Part of a small language model's weights: MLP 2048 GELU, 518M tokens.
Each number is 50 + 10 x the weight over its row's rms, rounded and kept within 0 to 99. Layers, rows and columns count from 0. The size before them is the row's rms in percent of the matrix's.

# layer 4 attention value, 512x512, rms 0.0854, rows 274-319, columns 288-319
082:62 46 49 51 43 64 65 50 51 44 46 53 50 61 57 77 33 52 64 44 45 50 45 50 56 53 46 54 56 55 62 48
080:40 55 63 38 49 57 57 51 55 43 45 56 62 56 48 46 46 45 52 65 64 57 31 62 50 49 50 33 44 49 56 38
072:53 46 39 54 34 58 47 53 45 48 57 51 53 25 46 68 46 36 48 51 45 39 46 50 50 60 65 67 44 48 72 65
076:40 61 50 49 37 60 61 63 54 61 70 54 51 58 52 26 53 66 51 55 55 45 47 55 37 55 64 44 61 62 48 64
074:48 72 29 63 50 41 43 47 47 53 47 47 59 66 44 62 45 46 37 38 56 51 64 43 51 35 47 53 46 61 52 57
086:61 55 42 65 52 35 42 51 44 38 33 49 41 36 38 26 44 32 40 52 60 33 52 42 37 43 57 52 40 37 61 62
069:48 49 51 66 52 49 46 45 36 61 53 47 39 72 74 70 49 29 44 59 46 39 46 40 51 62 58 40 58 57 48 62
078:40 47 34 49 38 47 45 43 58 58 52 36 58 45 68 65 51 48 40 62 38 26 45 34 41 44 36 45 53 60 32 41
069:50 41 44 43 56 54 48 56 62 63 58 49 60 61 46 60 51 45 58 47 43 63 57 45 43 66 51 52 43 41 37 42
074:51 63 58 57 53 45 48 28 79 32 47 59 52 58 52 55 71 60 56 53 39 67 49 51 45 31 52 53 51 28 62 57
075:36 74 45 52 53 47 41 54 49 67 53 41 49 41 58 45 50 43 54 63 69 54 41 52 44 43 69 54 57 39 59 66
076:32 37 63 54 53 51 66 57 52 65 43 40 52 63 43 32 50 55 61 48 40 38 51 44 48 53 51 42 69 59 66 58
095:46 62 42 58 55 45 36 53 61 66 57 46 50 51 54 66 55 58 43 63 64 31 57 62 52 52 42 49 51 55 44 51
080:58 74 49 49 46 50 63 57 60 52 34 52 67 52 49 45 68 60 44 45 54 63 53 38 50 44 55 45 58 30 50 36
078:44 36 38 40 20 51 53 58 37 69 58 56 40 60 51 71 49 24 59 61 34 49 69 63 38 58 56 56 56 55 55 63
080:53 55 44 50 50 45 47 75 53 64 48 52 43 72 46 55 51 37 55 47 44 60 56 58 49 62 65 49 63 67 46 60
084:42 56 39 55 47 55 40 44 59 39 47 44 45 48 66 42 59 33 46 46 73 45 47 34 26 55 37 28 38 39 47 28
070:36 60 70 50 43 49 45 55 38 44 57 40 55 30 59 47 56 53 46 58 48 62 68 43 35 58 50 32 34 52 61 42
079:42 41 67 42 49 42 48 27 60 56 54 34 57 39 66 57 57 49 62 49 46 32 47 33 41 59 48 64 64 41 48 54
077:56 47 53 46 56 46 53 62 43 63 54 56 37 52 52 65 31 77 76 65 45 35 70 35 42 53 48 52 52 44 49 62
077:46 52 76 54 55 51 48 35 57 48 65 46 52 41 39 47 67 53 63 39 56 62 65 56 39 49 57 54 45 56 61 40
078:41 54 58 34 58 46 74 47 52 51 52 53 43 32 46 57 47 48 43 41 39 56 38 59 26 56 55 71 58 61 57 50
080:56 69 35 41 35 44 32 54 53 40 59 52 54 49 54 50 40 35 59 64 63 45 49 47 66 32 56 51 45 45 41 61
080:62 43 54 59 32 41 41 31 52 44 70 50 31 33 37 55 41 61 43 45 61 37 59 36 55 43 58 36 49 49 51 62
075:40 69 41 39 38 50 43 54 62 53 44 43 63 68 56 55 44 58 42 65 46 38 53 30 58 53 53 58 50 43 50 52
083:50 47 45 40 67 47 47 46 70 43 51 45 58 57 47 44 56 53 48 51 63 51 46 52 53 30 60 70 46 44 27 37
073:40 50 60 67 54 50 48 46 59 55 38 53 44 64 56 34 43 46 60 26 45 41 37 37 45 48 71 33 55 54 37 54
078:47 39 54 51 50 48 51 50 41 52 38 57 41 56 49 42 47 35 64 41 50 54 49 61 46 61 58 53 57 43 57 68
075:60 33 49 64 53 32 59 52 73 34 62 42 52 47 61 49 53 52 41 49 38 52 55 44 49 55 39 48 52 49 46 40
079:33 70 61 59 60 51 50 58 50 39 43 45 44 46 55 45 57 36 55 27 43 40 30 66 55 45 41 34 56 57 54 47
073:44 51 52 72 48 50 54 31 59 40 34 45 42 50 43 40 27 50 44 48 41 55 45 57 51 42 38 48 46 49 54 59
077:46 31 58 46 42 32 56 61 62 63 47 70 51 56 49 62 46 56 62 63 36 52 68 59 41 52 55 64 67 52 58 64
077:45 49 61 42 62 48 41 63 61 61 33 36 67 33 64 57 65 47 40 58 50 59 52 64 44 46 49 48 53 43 54 32
075:59 61 53 45 54 43 49 59 65 49 52 57 45 55 36 50 56 45 54 40 56 41 41 47 48 69 46 53 54 58 43 67
069:53 50 46 50 52 49 56 62 54 46 51 40 53 75 69 39 47 60 65 45 37 62 65 58 51 48 74 42 38 51 55 40
078:71 29 62 50 53 38 49 43 55 41 37 74 39 46 61 44 43 65 60 54 64 39 61 40 45 44 35 45 55 50 39 38
080:38 59 54 43 42 49 43 52 39 65 53 31 42 57 54 40 43 40 61 48 37 44 59 66 52 56 53 45 33 40 65 58
076:59 56 61 58 55 45 40 52 44 36 47 69 33 56 58 71 60 55 63 53 49 49 43 49 70 37 44 52 27 70 52 59
085:62 46 56 41 31 58 64 41 51 37 48 67 50 50 54 55 50 38 27 45 48 50 42 56 41 37 54 55 44 37 55 57
074:53 66 43 60 52 50 52 47 51 60 55 47 39 46 65 50 56 54 58 44 57 59 54 54 53 47 49 52 49 51 50 41
074:49 73 55 53 25 54 39 50 59 58 53 61 56 55 62 61 57 51 53 32 50 44 49 43 58 51 40 60 60 51 62 45
071:58 39 56 48 61 47 45 40 57 54 51 24 63 44 64 41 45 61 49 43 47 37 24 56 52 55 50 54 45 57 62 39
074:47 59 49 48 53 58 43 59 52 52 57 55 49 48 59 29 41 51 48 53 45 45 44 54 51 46 35 49 51 48 68 36
076:66 49 57 41 55 50 56 50 46 36 48 57 60 59 49 46 43 72 45 39 34 65 42 40 48 50 47 48 60 39 54 50
075:53 57 58 50 58 44 33 61 55 66 39 56 49 41 42 61 61 61 47 67 58 56 64 40 49 44 35 53 66 64 49 34
082:36 42 44 35 45 61 51 62 57 64 49 39 57 56 48 49 66 62 70 55 33 53 51 52 50 57 57 32 47 45 45 49
# layer 4 attention output (transposed), 512x512, rms 0.0753, rows 274-319, columns 288-319
085:64 40 59 46 60 45 53 47 63 46 57 52 47 49 42 43 58 50 35 61 55 47 47 62 39 47 40 48 44 40 45 65
087:33 59 43 48 65 62 48 42 45 47 50 59 59 39 49 62 58 55 36 56 52 66 58 66 48 69 58 51 56 67 64 51
085:49 52 54 68 67 54 39 50 49 31 62 35 41 62 56 44 55 34 67 44 37 35 41 66 55 42 40 39 57 53 34 33
085:46 54 47 54 49 55 26 51 51 36 39 74 46 54 49 56 41 36 50 50 46 44 54 51 44 59 27 55 49 52 62 46
084:49 47 49 53 56 45 49 47 49 44 52 49 38 53 29 56 46 55 46 71 54 42 38 53 19 62 57 47 54 37 51 42
087:40 49 41 34 50 68 40 57 44 51 66 42 70 53 59 52 49 60 41 74 43 54 45 41 62 36 48 54 40 66 40 55
084:58 37 45 45 49 63 53 58 62 39 47 48 49 32 35 39 47 62 42 51 50 58 35 51 31 46 22 44 35 50 54 45
082:43 58 63 40 38 56 53 45 50 39 47 53 56 50 36 34 30 55 42 43 66 49 27 63 51 59 62 67 48 50 51 69
076:63 56 33 63 40 56 36 48 50 52 67 65 48 45 54 27 51 65 55 56 72 40 58 61 50 42 50 60 56 58 41 45
085:57 48 54 57 51 41 56 54 39 63 39 65 39 62 41 51 33 59 47 41 57 43 69 33 53 66 44 54 53 48 57 77
088:50 37 59 44 55 54 55 45 49 42 66 60 56 50 50 54 40 47 35 48 33 47 56 46 52 54 26 38 59 65 59 45
086:58 57 47 40 44 58 43 78 31 43 74 40 39 47 56 53 35 51 43 60 48 39 43 60 45 62 51 60 37 43 41 43
099:34 54 47 51 35 53 49 41 31 49 51 57 54 46 44 53 39 68 59 46 50 62 43 42 52 57 41 53 52 52 53 74
093:43 42 47 57 55 53 46 19 47 49 51 64 62 54 32 54 55 45 45 29 48 45 41 48 52 50 46 46 54 51 39 59
088:12 80 61 66 70 63 56 49 63 36 60 45 56 58 53 44 49 56 56 53 47 36 30 48 61 43 38 33 59 54 49 49
089:53 44 51 50 47 59 59 53 46 48 53 65 42 54 58 48 38 49 47 66 59 31 47 53 63 45 29 45 53 51 61 55
087:57 48 44 40 42 54 52 35 43 43 40 36 43 58 46 44 31 44 54 57 44 33 48 60 43 33 46 55 49 42 74 60
081:66 48 70 54 37 46 55 51 62 51 16 40 46 53 49 46 46 44 54 49 39 55 25 52 50 73 45 49 47 44 45 53
088:52 47 49 68 46 53 26 44 33 48 58 54 55 45 32 52 47 41 62 63 50 55 49 55 59 32 48 35 44 70 47 53
086:62 29 63 60 43 38 46 44 75 41 57 52 64 45 43 56 44 35 35 42 44 57 60 61 55 48 47 56 51 53 58 59
091:52 65 52 55 63 54 45 48 55 39 54 49 50 55 43 49 62 70 32 45 40 54 60 33 55 57 38 57 58 41 61 46
083:38 47 30 62 45 68 46 49 47 58 49 42 68 60 41 55 57 50 50 55 46 43 40 55 75 65 47 37 54 47 30 50
083:55 33 62 55 55 60 60 41 52 71 50 57 52 41 61 55 54 50 55 34 58 27 38 58 46 51 41 49 49 41 44 45
090:58 41 69 52 76 53 49 48 53 66 51 43 51 60 61 43 57 48 52 47 39 51 50 56 49 35 40 51 47 56 53 47
078:36 34 38 71 65 61 49 54 43 57 39 38 66 53 53 56 61 38 61 41 57 41 33 50 36 55 59 50 55 45 54 60
087:59 27 47 66 37 52 67 54 35 47 48 52 53 46 50 36 60 38 57 44 57 50 51 72 45 51 49 56 62 45 59 59
081:60 47 50 40 64 61 50 73 50 60 55 45 55 57 52 58 54 58 50 42 58 68 64 42 59 47 50 58 36 34 46 39
089:56 64 46 39 55 54 46 68 42 57 79 38 71 23 53 55 63 62 55 59 46 45 45 65 47 52 69 55 36 60 52 30
085:70 53 60 48 65 63 48 65 55 47 51 54 45 39 33 36 61 31 64 46 62 56 38 49 33 52 72 51 54 40 53 47
091:64 50 31 49 40 46 68 43 48 56 61 54 55 41 50 44 35 45 50 70 64 56 69 42 50 46 57 41 37 53 28 46
085:42 57 51 32 57 23 44 44 44 67 46 50 43 51 25 53 54 41 49 41 75 58 45 32 49 58 46 67 55 42 45 44
080:50 67 67 36 61 57 35 50 26 69 42 43 29 33 65 39 35 28 43 42 34 61 44 47 56 29 40 54 44 45 76 50
087:62 42 45 58 48 54 69 36 21 39 41 45 56 64 38 40 50 51 53 42 41 46 60 55 57 62 53 49 51 44 50 56
084:48 39 42 64 54 48 40 46 46 37 58 50 41 63 49 66 29 32 49 50 56 49 63 49 42 44 39 53 59 35 46 39
080:49 30 58 37 49 46 49 55 58 48 50 64 51 47 35 67 40 53 32 36 53 39 36 51 51 36 50 48 60 57 47 45
087:53 46 36 38 49 30 57 52 39 64 52 38 55 40 58 44 37 32 55 61 54 64 53 52 76 39 64 57 40 56 63 73
084:27 44 45 44 54 55 73 46 52 44 37 58 57 61 44 52 47 50 54 60 75 46 56 47 46 55 52 62 52 52 49 56
082:27 48 39 46 44 43 67 54 48 54 52 37 57 61 27 52 50 26 60 54 48 56 46 38 55 40 49 38 66 34 44 42
090:46 47 53 51 63 42 45 66 62 38 34 58 63 45 46 46 50 58 36 69 45 45 51 36 51 38 65 54 51 37 47 53
085:63 58 60 62 74 71 53 56 47 33 48 60 53 46 45 57 55 52 62 48 50 54 49 58 59 51 49 65 43 41 61 60
085:46 43 51 55 45 38 57 55 48 54 32 49 42 45 31 54 67 48 72 64 38 49 35 59 48 61 44 51 46 42 46 47
083:53 44 51 42 52 47 45 64 41 50 44 61 45 60 43 49 49 50 34 65 62 42 63 43 40 34 29 42 60 42 35 52
078:44 58 57 56 42 57 43 57 34 41 30 47 58 60 49 55 39 52 46 43 66 61 57 31 50 64 69 30 49 43 43 47
084:47 48 38 50 65 52 50 44 57 57 42 68 60 49 46 64 59 47 43 48 67 42 55 53 66 42 49 51 41 51 62 52
084:49 63 56 54 51 73 69 34 47 33 47 55 61 61 70 60 61 53 55 47 53 54 52 51 46 54 51 56 53 47 51 53
087:67 50 52 52 46 56 54 62 56 40 69 60 42 49 62 60 53 43 57 35 43 54 32 61 45 46 58 72 52 53 42 39
# layer 4 attention query, 512x512, rms 0.0848, rows 320-323, columns 288-319
096:41 39 54 42 45 34 44 57 52 43 68 48 55 40 61 47 40 47 39 55 52 43 50 51 57 56 48 54 61 42 55 48
093:75 44 62 64 47 29 31 49 41 60 54 40 53 35 56 52 63 54 61 47 60 48 55 49 50 51 59 45 54 58 39 42
096:41 44 66 49 49 66 51 47 42 35 42 64 40 55 61 40 53 36 48 64 64 24 46 60 45 18 62 50 45 59 59 48
099:58 34 36 65 59 45 57 45 51 50 42 65 25 65 53 55 33 54 39 34 63 55 39 63 26 46 57 49 53 48 53 29
# layer 4 attention key, 512x512, rms 0.0817, rows 320-323, columns 288-319
105:60 41 41 40 52 41 41 59 61 48 54 43 59 38 68 43 48 44 42 65 52 46 48 63 57 57 53 54 54 36 41 47
106:61 53 45 43 56 34 29 47 64 61 59 51 52 31 50 62 55 56 39 32 49 52 36 57 61 56 65 39 50 57 50 54
105:43 53 64 50 46 46 35 46 47 34 39 81 37 50 40 29 57 55 53 53 43 53 54 60 55 46 54 54 68 44 50 45
114:76 46 39 48 48 30 60 60 35 56 30 48 47 55 49 49 53 52 29 37 53 47 44 56 40 46 66 57 50 59 38 40